Weights of a small GPT-style language model, trained from scratch on English Wikipedia: vocabulary 4096, local attention windows.
Each number is 50 + 10 x the weight over its row's rms, rounded and kept within 0 to 99. Layers, rows and columns count from 0. The size before them is the row's rms in percent of the matrix's.

# layer 2 MLP down (transposed), 512x128, rms 0.048, rows 54-81, columns 0-127
108:53 45 64 43 66 43 38 39 44 42 62 48 69 52 44 36 47 55 53 45 47 53 57 15 36 48 42 52 40 56 42 55 54 62 44 69 53 38 53 60 65 52 35 46 56 23 68 33 64 46 51 59 49 54 47 58 53 56 58 44 69 54 47 56 45 56 49 29 43 57 66 39 43 48 58 48 65 57 40 45 44 37 62 36 50 45 50 58 61 51 46 52 42 52 61 59 40 39 49 22 35 49 66 38 33 57 38 47 38 42 51 52 53 51 46 48 47 48 37 48 43 40 65 51 46 43 48 54
104:59 43 54 56 37 45 36 28 67 57 38 61 45 55 59 41 55 46 53 51 46 30 54 35 59 63 61 35 44 53 52 53 33 50 57 60 62 44 58 45 55 39 48 42 51 64 49 46 39 43 53 52 53 54 55 38 48 69 44 67 57 53 53 38 35 60 60 65 31 40 46 33 42 47 47 73 56 55 44 59 49 39 57 51 61 66 49 55 53 69 62 51 52 44 45 48 42 51 35 40 64 62 40 39 57 52 52 64 62 48 71 69 33 57 26 52 59 49 55 45 34 44 59 46 44 58 51 40
096:47 57 44 69 43 63 57 51 52 57 45 33 52 56 54 46 50 49 39 54 40 53 55 54 65 70 39 27 46 50 36 83 33 60 47 62 35 65 43 37 30 53 37 40 64 43 44 52 37 52 43 49 46 38 63 59 60 30 49 64 51 37 52 52 53 46 49 52 58 46 54 66 52 54 30 42 57 39 45 46 66 44 56 70 39 43 44 55 47 38 45 41 33 55 62 50 42 48 47 59 39 61 51 31 49 55 44 48 51 30 39 54 55 39 53 52 60 37 59 43 50 50 43 50 35 58 48 55
097:48 64 43 40 49 40 44 44 56 43 40 52 46 53 58 54 41 57 55 34 66 41 75 70 38 71 50 50 46 40 54 44 51 54 57 52 59 47 50 54 44 40 70 45 56 60 45 51 44 48 71 56 72 57 34 55 56 43 62 72 31 53 54 61 49 51 57 57 48 46 79 47 48 44 58 54 36 49 60 39 42 68 42 68 58 50 49 42 55 60 47 52 69 39 56 37 48 29 52 43 44 50 32 51 45 39 57 51 46 62 74 49 51 52 54 49 43 66 46 58 44 60 46 42 60 41 40 51
086:60 58 49 52 49 47 33 54 51 58 44 54 56 72 59 50 39 56 77 48 43 49 77 48 51 48 45 60 54 46 48 44 33 54 66 55 42 59 50 29 35 30 58 58 40 63 46 54 57 56 54 34 55 53 48 42 48 52 48 54 65 66 63 63 48 32 43 36 46 51 56 61 41 41 69 49 49 39 50 50 49 54 48 48 55 58 74 51 45 51 60 42 44 64 67 53 54 42 44 48 70 47 58 51 56 78 49 54 59 51 61 48 54 62 57 33 41 43 31 48 49 45 53 41 74 49 39 49
097:57 32 47 46 53 54 58 45 50 47 59 53 59 49 49 39 46 49 60 56 59 32 47 46 43 46 35 45 62 48 40 44 40 55 45 32 28 44 39 50 26 45 62 64 47 38 58 58 58 70 38 49 39 34 56 63 56 46 37 44 51 39 55 48 33 47 58 66 56 63 43 57 63 37 27 37 57 44 51 47 44 39 74 58 60 34 64 55 39 38 56 46 48 55 54 34 72 56 57 52 40 52 55 41 62 37 37 49 59 60 33 48 33 62 61 43 54 56 56 47 61 53 59 55 38 46 50 46
099:48 48 42 53 55 37 47 60 52 52 38 53 31 44 46 48 74 51 47 56 35 49 31 48 33 46 51 57 54 43 27 47 33 66 51 40 61 52 37 63 54 28 50 52 38 31 41 46 56 64 55 49 60 55 42 43 58 53 46 36 48 49 33 42 49 51 60 52 46 38 67 59 65 64 44 68 54 29 51 59 41 45 36 60 46 46 60 56 51 51 51 53 44 36 30 51 53 47 46 35 65 54 53 58 52 65 50 37 47 39 52 46 63 29 50 63 62 45 48 52 47 69 53 68 52 44 46 65
103:44 62 52 58 33 61 55 43 41 52 35 45 45 58 53 61 33 45 58 67 53 46 37 41 60 49 47 55 50 32 49 45 54 55 58 55 59 59 32 57 31 43 35 51 46 57 59 34 53 66 64 52 47 61 52 64 58 63 55 57 39 46 35 52 56 53 70 27 49 54 68 57 51 43 61 43 47 48 50 54 34 48 33 33 64 54 47 48 38 55 49 40 68 35 49 39 60 36 54 59 40 57 55 65 55 50 42 34 48 45 65 59 47 49 40 49 45 46 50 72 45 63 34 53 62 71 57 47
099:50 44 50 50 51 61 42 69 42 55 57 39 52 49 55 51 60 54 47 52 56 42 28 70 36 57 37 47 55 54 65 50 54 56 63 63 55 48 60 61 50 69 49 73 35 42 47 50 57 46 53 53 73 54 54 66 50 62 69 48 24 53 48 52 50 49 58 53 43 65 58 34 38 57 48 63 53 62 57 56 51 60 47 47 38 57 60 19 51 48 47 39 43 48 59 56 57 49 41 70 49 47 35 49 34 54 66 36 36 56 54 59 57 37 44 45 53 61 63 33 65 46 42 51 49 37 46 43
099:43 26 52 64 56 45 56 52 61 59 58 36 59 60 54 58 44 52 42 48 46 56 47 50 48 66 64 60 50 36 53 58 68 51 57 59 45 57 55 50 51 42 45 15 69 53 54 57 54 51 41 38 37 54 37 50 71 74 68 50 54 46 39 53 44 60 64 50 70 61 54 57 48 62 48 44 55 44 48 65 61 52 58 48 40 57 48 47 58 39 48 50 47 61 43 60 43 53 62 74 57 54 47 50 42 40 61 63 59 41 45 41 42 44 46 66 47 48 35 51 43 43 23 46 64 51 64 57
095:45 66 53 43 45 49 48 37 43 65 49 61 51 56 53 23 48 48 65 64 59 43 58 41 33 51 53 57 52 49 48 42 49 64 60 44 53 71 63 59 53 53 67 48 53 46 55 38 50 40 69 58 56 64 55 48 47 53 50 34 56 43 59 45 47 42 51 59 64 52 20 39 32 50 56 37 47 52 51 51 45 55 37 81 52 31 61 53 64 29 50 54 52 50 46 37 43 53 54 25 47 45 27 41 41 50 44 55 53 46 61 49 62 42 51 58 53 56 63 62 48 65 56 49 59 43 40 54
100:44 60 65 59 55 55 53 56 51 59 47 36 44 45 68 52 55 43 44 33 57 41 54 42 29 60 56 47 42 57 54 53 56 51 41 33 66 30 45 52 58 51 35 62 47 48 45 54 60 51 63 48 46 59 47 27 44 36 52 49 53 65 55 47 33 36 56 45 60 69 57 74 47 56 53 47 44 46 66 64 46 51 40 60 47 49 47 51 54 46 51 50 37 38 33 37 44 58 56 22 49 76 56 45 39 43 53 49 60 45 62 37 64 59 44 63 48 46 48 46 55 75 53 47 65 35 55 37
088:58 56 41 59 47 39 47 54 30 37 36 79 42 46 77 46 64 52 34 38 46 52 35 51 42 41 50 68 45 58 61 72 45 55 49 44 49 59 55 46 52 58 56 52 50 52 34 64 47 47 62 37 51 31 50 50 58 48 71 60 56 38 53 44 54 48 58 60 51 76 60 37 46 46 46 55 48 44 57 42 51 49 53 43 62 71 56 52 35 60 57 42 61 42 38 60 48 44 33 48 50 45 59 39 56 63 46 48 53 31 39 40 59 44 44 53 64 39 43 33 57 44 57 69 49 50 51 57
106:61 55 33 61 45 44 49 50 69 50 22 54 48 48 71 71 55 46 48 40 54 47 60 59 30 39 46 69 54 52 46 34 55 60 65 58 49 40 50 50 43 62 64 48 54 44 46 30 49 46 38 48 62 48 50 64 60 52 43 42 51 52 51 45 38 49 34 61 37 36 57 59 45 43 43 61 59 62 46 60 49 71 40 70 56 52 45 43 45 47 31 69 63 44 62 59 43 24 39 52 58 53 40 49 50 37 63 47 57 46 56 46 42 41 55 38 54 53 61 46 41 52 45 51 40 47 30 54
105:47 52 60 50 49 62 62 50 68 49 52 39 39 42 58 62 55 54 62 49 54 38 56 48 44 62 55 61 45 49 34 60 54 48 55 58 53 77 45 59 46 58 39 50 46 60 31 51 55 36 45 50 64 54 38 45 47 45 49 42 58 40 70 48 39 59 47 55 44 53 58 56 29 47 46 43 35 63 68 70 65 46 44 65 68 50 54 57 51 56 58 54 70 57 45 39 40 51 62 33 52 59 43 48 43 49 67 57 56 64 40 66 47 73 58 66 48 44 50 38 55 63 69 41 42 67 64 51
098:42 49 51 41 43 53 50 59 42 39 63 55 58 41 43 62 48 42 46 38 58 31 54 49 47 49 35 60 59 43 52 54 37 63 55 56 54 55 55 77 47 69 44 44 43 34 44 49 62 31 57 63 71 33 43 43 56 36 46 53 49 46 49 43 41 54 51 47 44 52 71 63 59 51 31 50 43 48 56 71 44 43 73 55 59 46 46 30 43 47 44 46 56 50 56 49 60 26 41 70 55 32 43 49 35 46 58 53 58 53 68 44 45 45 54 22 49 63 54 53 36 38 47 39 46 48 51 55
097:44 54 52 61 53 51 49 65 43 69 36 60 51 27 65 62 42 37 46 33 35 52 41 51 40 45 44 58 35 26 60 30 24 53 63 51 49 48 58 50 44 41 65 54 64 40 44 51 57 41 54 34 60 42 52 74 48 40 68 52 52 35 49 65 59 63 56 56 55 51 56 42 61 32 58 48 45 40 55 39 48 55 41 47 59 41 50 47 44 45 53 55 54 57 44 49 56 51 50 39 35 33 35 55 47 55 44 43 36 51 56 44 52 50 65 53 37 45 63 42 64 50 63 57 56 34 34 57
100:58 34 48 52 38 54 47 45 48 62 35 66 58 62 40 39 43 48 56 58 52 48 44 42 34 44 61 33 59 47 39 63 70 42 52 35 63 67 53 53 47 42 41 46 56 61 65 56 44 48 59 53 62 39 63 45 50 58 43 53 50 70 50 47 42 46 37 66 56 40 43 53 34 47 29 42 67 49 43 42 29 40 57 60 28 47 59 77 44 59 60 46 32 58 56 54 41 46 67 49 59 61 45 43 58 46 58 43 46 50 46 47 54 60 43 58 45 63 55 54 61 57 76 49 39 52 59 54
087:58 58 59 54 50 51 51 41 38 51 52 57 53 56 51 40 60 40 52 62 65 44 59 42 49 52 49 76 34 53 54 54 59 62 52 42 51 53 67 60 61 62 59 38 61 54 45 51 61 59 68 62 67 35 48 63 64 56 49 52 50 35 48 48 57 72 48 68 51 44 47 61 45 52 61 57 49 49 60 72 66 53 36 43 68 32 53 53 59 53 41 50 54 48 39 46 56 65 43 53 40 51 50 52 54 36 39 44 54 62 21 25 46 43 54 52 28 59 60 42 51 47 38 63 61 40 49 42
098:37 56 48 39 56 40 75 52 50 55 51 40 42 53 51 60 50 45 64 64 60 59 42 51 44 48 56 49 37 61 39 22 37 50 24 36 43 43 57 35 31 46 45 54 52 53 52 34 63 44 62 41 61 40 48 45 43 59 51 43 53 28 58 54 36 56 37 56 66 47 43 49 58 72 45 56 59 66 52 36 35 49 45 70 61 44 38 58 50 35 68 58 62 55 45 52 65 44 59 32 34 62 42 36 50 52 41 49 50 48 50 42 35 50 56 55 54 43 47 50 61 45 64 57 52 55 48 52
100:54 50 42 61 66 33 47 45 32 47 34 47 42 58 65 43 57 44 61 50 49 61 44 46 57 38 50 55 29 63 53 64 48 67 47 46 51 47 74 27 48 44 44 49 55 58 40 50 50 35 56 30 56 50 56 67 40 39 49 52 61 41 65 37 50 40 41 37 76 63 41 64 48 47 49 37 55 59 64 46 36 53 37 54 47 47 57 51 48 43 69 58 48 45 60 37 49 47 69 37 30 52 42 39 60 52 48 48 67 46 54 42 45 30 63 50 46 48 44 40 39 55 46 55 39 51 52 39
118:53 49 41 49 52 50 63 38 46 62 48 50 54 45 45 40 43 41 57 52 57 51 41 28 48 51 39 58 72 52 47 57 44 55 43 42 51 52 54 47 29 51 44 38 58 36 52 47 38 77 32 46 46 43 53 59 39 49 32 59 65 39 50 43 50 58 50 68 49 33 42 53 40 70 16 60 75 40 45 42 58 28 58 64 53 38 45 52 54 37 40 40 35 55 55 61 59 55 48 56 54 55 39 42 51 40 37 53 44 48 51 50 44 54 59 51 65 58 71 55 66 43 57 43 56 44 50 43
088:60 50 43 54 41 55 41 42 38 70 47 58 63 60 36 43 52 50 66 53 40 71 36 52 54 60 59 67 64 40 34 51 60 37 55 43 54 48 54 60 47 47 47 69 56 46 45 44 37 52 70 40 44 56 43 65 38 39 59 47 59 56 32 54 45 59 46 61 72 56 47 44 45 49 58 52 53 33 44 52 44 47 28 52 52 28 50 44 45 48 47 42 78 55 48 55 44 47 39 46 50 40 56 71 56 34 41 49 33 42 53 48 66 71 57 38 47 41 49 61 66 51 63 46 59 44 49 49
093:65 31 66 78 43 58 65 72 48 65 51 53 55 45 50 49 46 33 48 51 51 61 52 47 55 57 44 43 62 50 48 43 72 52 36 43 49 45 53 50 74 36 29 44 74 45 56 57 53 51 57 36 39 56 70 58 51 51 49 55 47 47 49 56 54 64 58 48 59 66 47 48 52 71 49 52 60 54 47 48 62 45 39 53 58 43 46 36 44 45 44 42 49 41 29 48 44 52 40 66 44 59 37 57 48 35 40 38 59 43 35 43 65 44 35 46 50 52 58 54 42 64 34 49 48 39 46 65
110:29 52 47 41 48 66 63 28 59 32 54 48 41 54 51 50 57 44 51 51 62 47 56 63 56 59 50 44 50 56 57 58 60 62 63 61 72 55 41 48 49 58 44 40 47 49 48 51 50 52 33 62 43 56 47 24 63 55 41 59 58 55 51 54 54 68 40 45 48 50 67 38 55 48 42 47 42 48 81 70 61 50 56 52 51 46 36 64 55 55 45 61 48 64 42 46 45 53 60 53 43 62 42 46 32 53 58 48 54 67 32 49 30 51 28 67 45 65 39 57 39 37 57 49 53 44 44 42
094:58 46 40 36 64 48 44 57 49 40 44 45 37 51 61 39 65 50 59 44 38 43 54 44 61 36 45 81 58 55 48 38 50 64 42 40 66 58 57 53 61 47 59 34 54 40 45 50 45 48 51 70 56 44 62 46 53 43 71 39 56 42 40 41 52 61 49 40 49 47 48 26 53 60 45 62 52 64 41 43 31 45 61 53 35 54 55 49 44 62 38 45 51 31 46 55 53 38 52 36 58 46 45 25 47 60 55 45 57 58 40 66 52 42 71 46 54 45 43 49 42 34 72 64 56 49 34 53
103:54 63 34 69 38 52 38 50 50 41 64 55 60 57 41 49 60 50 60 43 42 44 45 36 69 46 53 50 58 40 47 78 45 60 57 59 53 47 58 60 53 43 50 63 68 36 45 48 51 41 56 61 56 48 50 48 42 50 55 52 35 57 48 76 66 76 70 48 63 57 54 61 52 48 51 53 31 58 49 59 65 52 67 57 60 39 56 52 55 37 49 50 56 32 31 69 52 64 58 37 57 58 60 40 39 39 52 55 55 50 64 47 55 53 61 50 53 59 54 52 44 33 55 51 51 38 39 36
090:52 38 62 53 43 48 33 47 55 59 44 54 74 28 37 66 24 58 43 37 52 57 54 55 57 43 51 47 44 30 45 53 44 48 52 67 68 54 58 57 56 48 37 53 47 53 57 43 46 52 44 52 53 55 46 58 54 37 68 28 48 68 48 41 56 64 46 63 48 41 65 46 62 45 46 34 61 43 54 60 50 58 59 67 43 68 68 31 54 49 57 57 53 74 37 42 63 53 47 59 49 45 43 63 62 46 42 49 45 53 63 62 53 46 48 62 50 55 67 51 56 51 47 51 59 35 41 67
# layer 2 MLP up, 512x128, rms 0.0645, rows 55-81, columns 0-127
101:66 48 50 51 42 43 54 47 52 41 61 48 27 64 35 47 56 45 46 48 42 37 46 44 50 43 50 52 60 42 47 64 42 69 55 60 52 69 45 40 43 58 61 50 56 35 40 47 48 54 65 45 54 48 49 54 61 68 47 61 63 45 44 56 51 58 46 51 34 39 51 56 61 39 59 49 45 48 45 38 56 39 44 46 68 59 55 37 54 48 38 72 39 66 58 52 64 21 57 52 68 34 48 34 53 66 57 39 37 44 60 52 60 65 65 63 68 52 37 54 46 70 46 39 47 45 35 61
097:49 56 48 57 52 55 49 55 53 48 47 45 30 53 53 38 53 50 61 37 31 61 46 56 54 58 29 45 72 66 59 48 48 40 42 38 60 48 34 33 51 47 39 44 51 59 56 47 56 60 85 57 49 37 53 49 47 62 45 29 61 45 41 42 38 57 42 62 50 66 43 37 31 51 59 64 67 67 55 49 47 58 32 31 38 29 53 64 62 45 47 35 36 58 51 55 61 48 42 56 34 44 58 49 54 47 57 51 50 59 57 57 60 47 46 49 45 61 57 38 50 41 43 55 40 57 45 47
094:67 50 27 59 51 49 52 53 48 58 60 63 58 36 54 36 47 54 44 54 49 50 61 47 53 58 51 70 53 53 64 57 40 70 48 46 45 47 36 46 41 46 47 47 52 57 39 58 70 52 47 69 43 63 35 74 59 38 57 47 61 38 41 50 56 53 38 57 58 48 42 50 47 42 48 29 41 52 47 47 53 44 59 61 34 51 66 48 47 58 50 56 57 45 56 45 50 78 54 36 71 41 41 50 64 40 70 36 27 43 43 54 61 63 42 55 39 68 52 50 46 40 34 60 51 50 40 50
087:57 51 50 54 49 46 52 63 24 38 60 47 54 66 50 66 68 55 47 57 45 56 43 53 52 63 47 39 46 37 67 50 41 57 39 59 56 53 46 56 63 49 44 51 62 65 41 53 39 45 25 69 48 40 24 59 76 61 44 53 62 63 40 52 49 52 56 60 47 54 46 60 58 31 47 45 42 37 49 62 57 48 54 32 33 40 45 55 53 37 40 31 45 57 45 45 50 48 65 53 50 44 27 62 34 48 59 46 48 43 38 49 43 38 55 45 47 48 46 45 57 67 58 47 49 51 67 63
098:55 52 55 50 45 54 42 58 33 49 48 46 62 51 47 27 54 42 59 53 51 57 53 35 45 33 44 48 57 59 72 42 41 37 58 69 49 35 67 47 56 46 55 48 52 62 53 35 32 34 53 50 64 56 41 48 39 42 39 55 43 25 40 56 58 60 30 59 68 37 32 52 44 50 59 59 75 53 41 44 57 51 54 52 30 56 54 62 46 42 61 57 45 42 51 60 49 58 61 34 66 52 61 44 51 49 45 42 63 33 56 36 51 45 62 32 49 39 38 42 54 44 52 58 43 54 36 52
097:63 57 38 56 41 41 44 59 39 43 46 68 42 54 43 43 40 58 46 33 63 47 47 42 42 55 43 76 64 59 40 47 60 55 47 40 49 54 45 48 51 42 40 51 63 40 48 56 46 60 55 69 55 40 70 32 55 60 41 50 32 56 41 53 43 51 52 53 34 56 47 35 50 54 44 41 41 66 32 53 59 42 71 64 52 45 38 37 59 63 26 43 59 34 61 46 41 54 52 51 55 42 57 67 48 55 57 56 47 52 59 61 54 60 54 45 56 47 64 49 62 36 69 59 72 44 68 41
101:41 55 57 37 52 56 42 58 29 61 41 51 54 53 50 41 56 46 57 68 30 44 57 67 47 35 63 63 57 65 61 31 36 53 49 54 64 68 47 53 42 59 28 44 37 46 45 41 57 57 44 49 51 53 46 58 59 58 41 40 31 45 53 48 56 42 54 37 50 71 58 51 42 46 27 58 52 41 55 46 32 36 47 53 55 56 42 38 47 37 49 61 44 49 44 54 43 40 58 58 39 20 65 37 34 59 40 46 49 43 57 41 53 44 54 56 54 52 60 61 48 76 40 46 40 52 39 45
097:46 41 65 45 58 60 54 60 51 50 44 32 56 51 55 51 66 46 58 51 43 45 34 61 49 51 37 61 55 54 61 56 63 55 56 58 55 62 60 37 51 65 39 44 53 33 46 38 60 36 39 54 40 44 45 70 52 56 54 34 41 47 62 58 54 69 78 31 44 60 42 46 42 58 53 65 45 62 46 49 48 51 56 52 57 68 24 32 55 57 52 36 37 47 54 66 62 58 56 64 68 55 60 62 49 62 52 42 56 44 67 59 50 54 59 51 46 49 61 43 64 60 61 48 66 57 36 54
090:53 39 44 46 52 45 56 51 65 23 44 47 47 45 46 56 40 61 46 49 51 41 45 58 70 47 53 57 56 43 68 54 60 61 37 49 53 52 40 57 45 55 43 35 72 55 55 49 45 46 55 61 61 63 44 52 58 62 60 37 60 55 55 77 52 56 69 51 53 38 56 44 52 27 46 61 47 56 35 56 52 44 48 46 51 56 48 66 43 61 39 71 40 53 49 58 58 41 67 75 61 52 57 59 29 36 60 42 54 53 46 55 58 45 70 31 57 41 28 60 57 58 55 38 50 56 56 55
090:69 53 19 44 53 53 43 53 54 40 52 62 54 46 47 45 35 52 62 35 59 43 65 32 64 51 54 56 62 59 60 70 40 59 37 26 40 51 42 62 51 54 52 37 53 37 52 34 49 47 53 45 42 42 38 36 43 70 34 58 56 52 47 49 38 54 70 73 46 33 36 58 49 43 42 37 45 32 43 48 59 34 58 49 58 27 49 53 58 54 40 41 33 39 51 55 67 53 43 54 57 54 52 46 55 59 50 45 44 51 59 46 59 62 51 46 41 44 58 58 44 41 57 58 52 45 48 45
102:51 52 57 51 34 55 61 53 48 42 46 54 44 30 54 35 42 56 49 43 57 30 47 50 46 40 48 47 58 43 46 59 40 40 49 45 50 67 43 47 64 52 63 39 60 60 73 62 50 53 74 44 66 50 54 60 48 41 35 53 29 46 53 42 68 81 50 52 36 52 34 53 53 29 59 50 60 63 50 56 56 52 54 59 32 43 45 48 35 57 47 60 57 47 61 40 60 71 58 47 42 55 32 61 50 43 49 57 58 56 58 56 57 63 42 32 44 47 49 44 69 60 50 45 51 53 69 61
084:45 62 45 52 31 42 47 54 41 59 60 61 52 37 64 52 53 51 54 41 66 48 26 59 49 39 57 55 25 52 54 64 45 52 56 38 48 51 47 49 71 53 49 47 50 27 41 52 41 47 42 36 34 52 64 50 50 52 36 56 39 43 25 53 54 66 50 38 49 34 50 48 47 48 58 64 49 46 31 65 34 41 63 66 43 55 57 42 43 72 43 38 53 44 48 52 47 50 52 40 59 41 62 59 52 57 46 57 35 46 42 41 70 47 36 58 59 53 47 48 49 70 63 66 58 37 42 45
104:40 52 41 54 40 55 60 60 63 43 32 64 52 39 67 54 46 52 38 46 52 51 55 50 36 57 26 57 40 56 57 51 42 52 61 28 53 51 38 57 58 59 28 49 48 55 53 49 49 56 67 49 42 48 38 27 52 42 38 64 51 38 43 55 36 47 32 46 45 43 61 56 56 42 56 43 51 43 34 50 43 50 57 72 37 61 41 42 41 66 36 50 45 38 48 55 66 37 37 30 54 44 43 57 63 41 55 51 70 43 74 52 59 49 53 49 57 59 58 59 51 64 49 62 55 62 37 61
108:41 61 55 51 51 71 48 44 55 66 40 33 49 23 50 55 30 54 61 37 46 43 61 35 57 48 58 52 51 44 46 47 53 44 49 56 39 56 52 52 54 47 46 42 31 55 44 51 53 49 52 57 58 66 37 36 23 21 56 42 58 50 65 69 45 56 46 52 52 41 54 47 41 44 51 50 44 50 38 67 39 60 59 42 53 46 56 65 43 61 53 49 66 52 69 32 45 56 53 62 47 36 53 41 44 57 37 54 47 56 26 61 51 57 50 44 46 46 45 43 64 60 39 32 65 64 62 54
099:49 62 51 47 53 55 48 51 54 51 60 46 52 56 44 40 52 55 48 54 56 40 66 38 38 42 29 67 52 63 46 65 49 52 55 47 41 68 44 67 46 70 37 36 61 48 41 55 54 44 39 63 40 51 48 70 53 33 62 59 56 46 57 55 45 48 57 42 64 51 71 56 38 59 68 42 54 35 29 56 64 50 55 49 50 57 68 40 46 54 47 52 43 43 60 52 32 31 66 63 69 52 53 47 58 49 33 38 47 61 63 48 64 61 49 48 45 66 50 50 28 44 37 41 43 58 39 45
090:53 34 55 58 58 33 52 58 37 54 73 51 52 49 65 60 34 53 60 47 63 33 47 42 37 47 46 49 49 36 49 54 54 53 41 59 36 43 46 43 34 53 33 54 70 68 33 56 66 45 51 46 52 54 31 50 51 48 43 46 39 27 33 69 52 40 53 31 48 49 50 42 51 35 29 54 35 52 43 51 44 58 66 50 43 58 52 24 59 56 47 53 65 48 43 51 37 48 58 28 50 46 60 68 40 39 51 46 34 48 50 43 60 51 53 40 46 52 52 50 46 46 46 65 61 42 41 52
096:61 70 47 56 50 53 54 41 56 48 50 63 35 54 49 48 34 39 61 62 50 50 37 43 57 53 58 54 54 45 43 47 64 62 36 50 51 38 50 48 39 50 61 28 51 54 52 38 33 46 60 49 37 41 36 28 57 66 36 54 41 50 67 49 45 27 59 65 45 38 54 67 60 44 70 51 52 57 52 44 58 28 46 45 40 39 72 45 48 39 48 55 36 55 55 56 40 55 51 31 51 48 53 50 41 29 41 40 34 43 59 61 58 54 48 58 37 37 54 51 71 65 55 58 48 42 48 54
092:49 41 46 61 48 53 67 54 39 52 52 46 41 47 35 54 37 34 37 47 57 49 29 45 49 55 75 60 40 53 36 50 51 47 49 40 36 52 51 52 54 53 51 45 47 52 56 64 55 33 41 51 42 39 65 23 54 48 59 49 51 47 48 65 38 61 36 60 33 42 45 62 45 54 70 49 39 51 58 57 39 49 43 51 41 33 58 51 51 38 44 63 35 63 49 45 58 42 36 38 52 54 45 41 47 61 34 50 60 60 45 42 45 53 41 73 65 52 31 62 44 35 55 46 74 71 57 54
094:61 62 50 42 64 68 44 45 55 62 60 60 50 47 64 46 51 63 47 59 53 60 61 41 46 36 52 67 50 31 53 70 29 53 47 46 59 69 46 40 43 59 37 47 52 64 37 65 29 67 45 53 59 46 51 42 60 56 49 47 60 34 46 53 43 65 47 33 38 57 54 61 46 63 68 42 54 64 51 52 59 69 56 56 65 33 50 37 54 48 45 44 48 46 53 33 63 62 61 48 65 62 35 53 66 58 45 47 50 45 33 48 39 64 57 62 55 47 45 52 49 46 43 37 50 57 50 36
103:49 51 44 46 48 57 35 47 50 50 47 42 30 43 54 40 55 48 60 55 59 48 49 52 57 48 61 55 42 38 48 57 53 57 42 45 52 58 37 44 41 68 66 40 54 61 51 57 59 68 59 53 40 59 45 39 49 55 54 49 52 49 76 48 61 61 60 51 38 38 51 71 31 53 53 52 56 54 54 51 56 53 46 57 65 41 78 56 59 53 65 61 61 43 54 24 53 42 48 49 51 74 44 53 42 58 36 60 53 67 57 62 52 47 55 61 33 34 48 52 64 31 61 42 40 75 51 34
120:76 62 44 56 45 48 49 50 29 52 43 45 43 52 60 27 56 52 54 40 46 58 60 37 66 47 29 47 59 70 49 55 46 48 45 53 64 50 57 47 54 52 39 50 59 60 52 36 34 40 66 53 67 40 46 50 43 55 35 54 42 33 48 46 56 53 28 56 66 35 22 54 38 54 34 54 64 57 42 43 52 37 59 42 40 43 52 36 65 33 45 37 37 42 65 57 71 49 40 50 50 50 54 44 60 46 44 44 42 42 54 46 57 52 62 56 49 39 61 51 54 52 48 50 53 62 48 34
078:70 50 49 66 58 49 48 51 55 49 62 46 35 49 55 50 40 32 67 35 54 47 47 55 39 58 58 39 64 43 47 24 60 53 39 30 38 49 56 56 46 44 63 40 56 32 50 58 58 46 36 39 49 35 60 49 58 49 61 38 43 48 57 53 50 46 38 62 65 54 53 56 37 63 53 57 55 47 66 32 42 49 75 61 71 44 50 48 60 56 39 47 51 48 43 64 46 53 73 52 51 56 76 55 48 51 49 51 27 62 63 58 58 48 52 59 51 39 32 47 53 48 38 54 56 45 49 59
091:35 57 57 51 43 47 41 47 53 50 56 54 43 61 50 39 32 50 56 61 48 48 28 59 46 46 42 58 57 43 56 61 58 46 49 37 48 59 46 50 47 62 50 38 66 39 69 49 42 48 33 69 50 37 53 48 42 61 50 34 34 48 39 65 44 50 48 65 48 51 55 47 43 22 57 57 53 50 39 44 53 45 57 60 56 35 52 70 49 59 43 43 45 57 53 62 47 47 60 51 72 81 70 53 59 33 67 58 39 69 55 57 59 51 51 30 49 53 59 58 46 47 61 60 42 56 69 55
109:32 57 71 66 58 60 46 44 36 33 57 66 37 50 58 38 46 42 49 50 52 41 44 70 40 31 61 52 57 58 51 47 47 51 52 61 44 36 51 30 50 52 53 54 45 37 49 51 75 64 48 54 48 46 37 43 54 45 46 46 56 55 50 42 43 51 63 61 40 54 47 66 47 48 46 35 24 53 49 58 42 47 59 72 53 38 45 44 58 38 55 60 52 47 52 44 70 46 41 52 40 45 25 45 43 60 59 41 35 49 36 47 46 47 67 66 42 61 33 42 44 58 46 57 54 56 30 56
088:39 46 38 58 48 39 49 49 48 31 70 62 31 58 49 51 71 56 47 66 62 64 31 39 60 59 60 49 48 59 53 32 66 51 51 68 50 51 43 53 45 52 54 53 60 33 37 39 49 53 40 60 41 49 48 40 49 45 53 59 35 44 41 59 53 40 32 34 50 51 42 46 62 46 49 61 34 62 49 61 40 54 46 46 35 73 50 41 34 75 54 47 72 49 47 45 56 55 58 45 54 48 46 66 39 34 45 41 68 49 50 57 53 53 50 54 44 35 50 47 40 51 50 63 59 45 42 72
107:47 63 65 56 60 50 50 58 54 48 59 40 61 52 52 56 55 53 41 38 36 63 48 25 44 64 53 44 55 55 22 48 32 49 50 52 45 49 46 57 58 44 44 49 48 44 54 51 39 76 34 46 40 51 44 53 55 54 46 51 59 53 57 47 44 37 65 33 62 50 45 55 45 69 52 62 50 42 27 44 60 62 55 57 27 53 52 44 53 42 41 64 37 49 44 48 50 64 54 47 40 50 84 61 46 51 42 41 50 39 31 50 41 44 57 62 49 49 43 40 70 54 36 31 57 60 41 49
089:61 48 54 57 58 40 54 52 57 51 51 55 29 45 53 59 56 36 47 48 49 43 45 52 45 65 46 57 51 33 63 41 56 60 52 49 56 43 53 68 41 57 60 47 55 37 39 53 52 36 68 50 47 50 38 79 63 45 62 40 58 44 49 59 29 56 62 27 60 38 66 58 44 39 50 53 29 58 41 60 54 35 61 69 48 43 30 35 46 39 47 56 39 52 60 50 55 44 34 56 46 39 53 51 50 48 25 43 55 44 60 54 48 46 53 59 37 54 58 45 60 35 51 33 62 38 33 47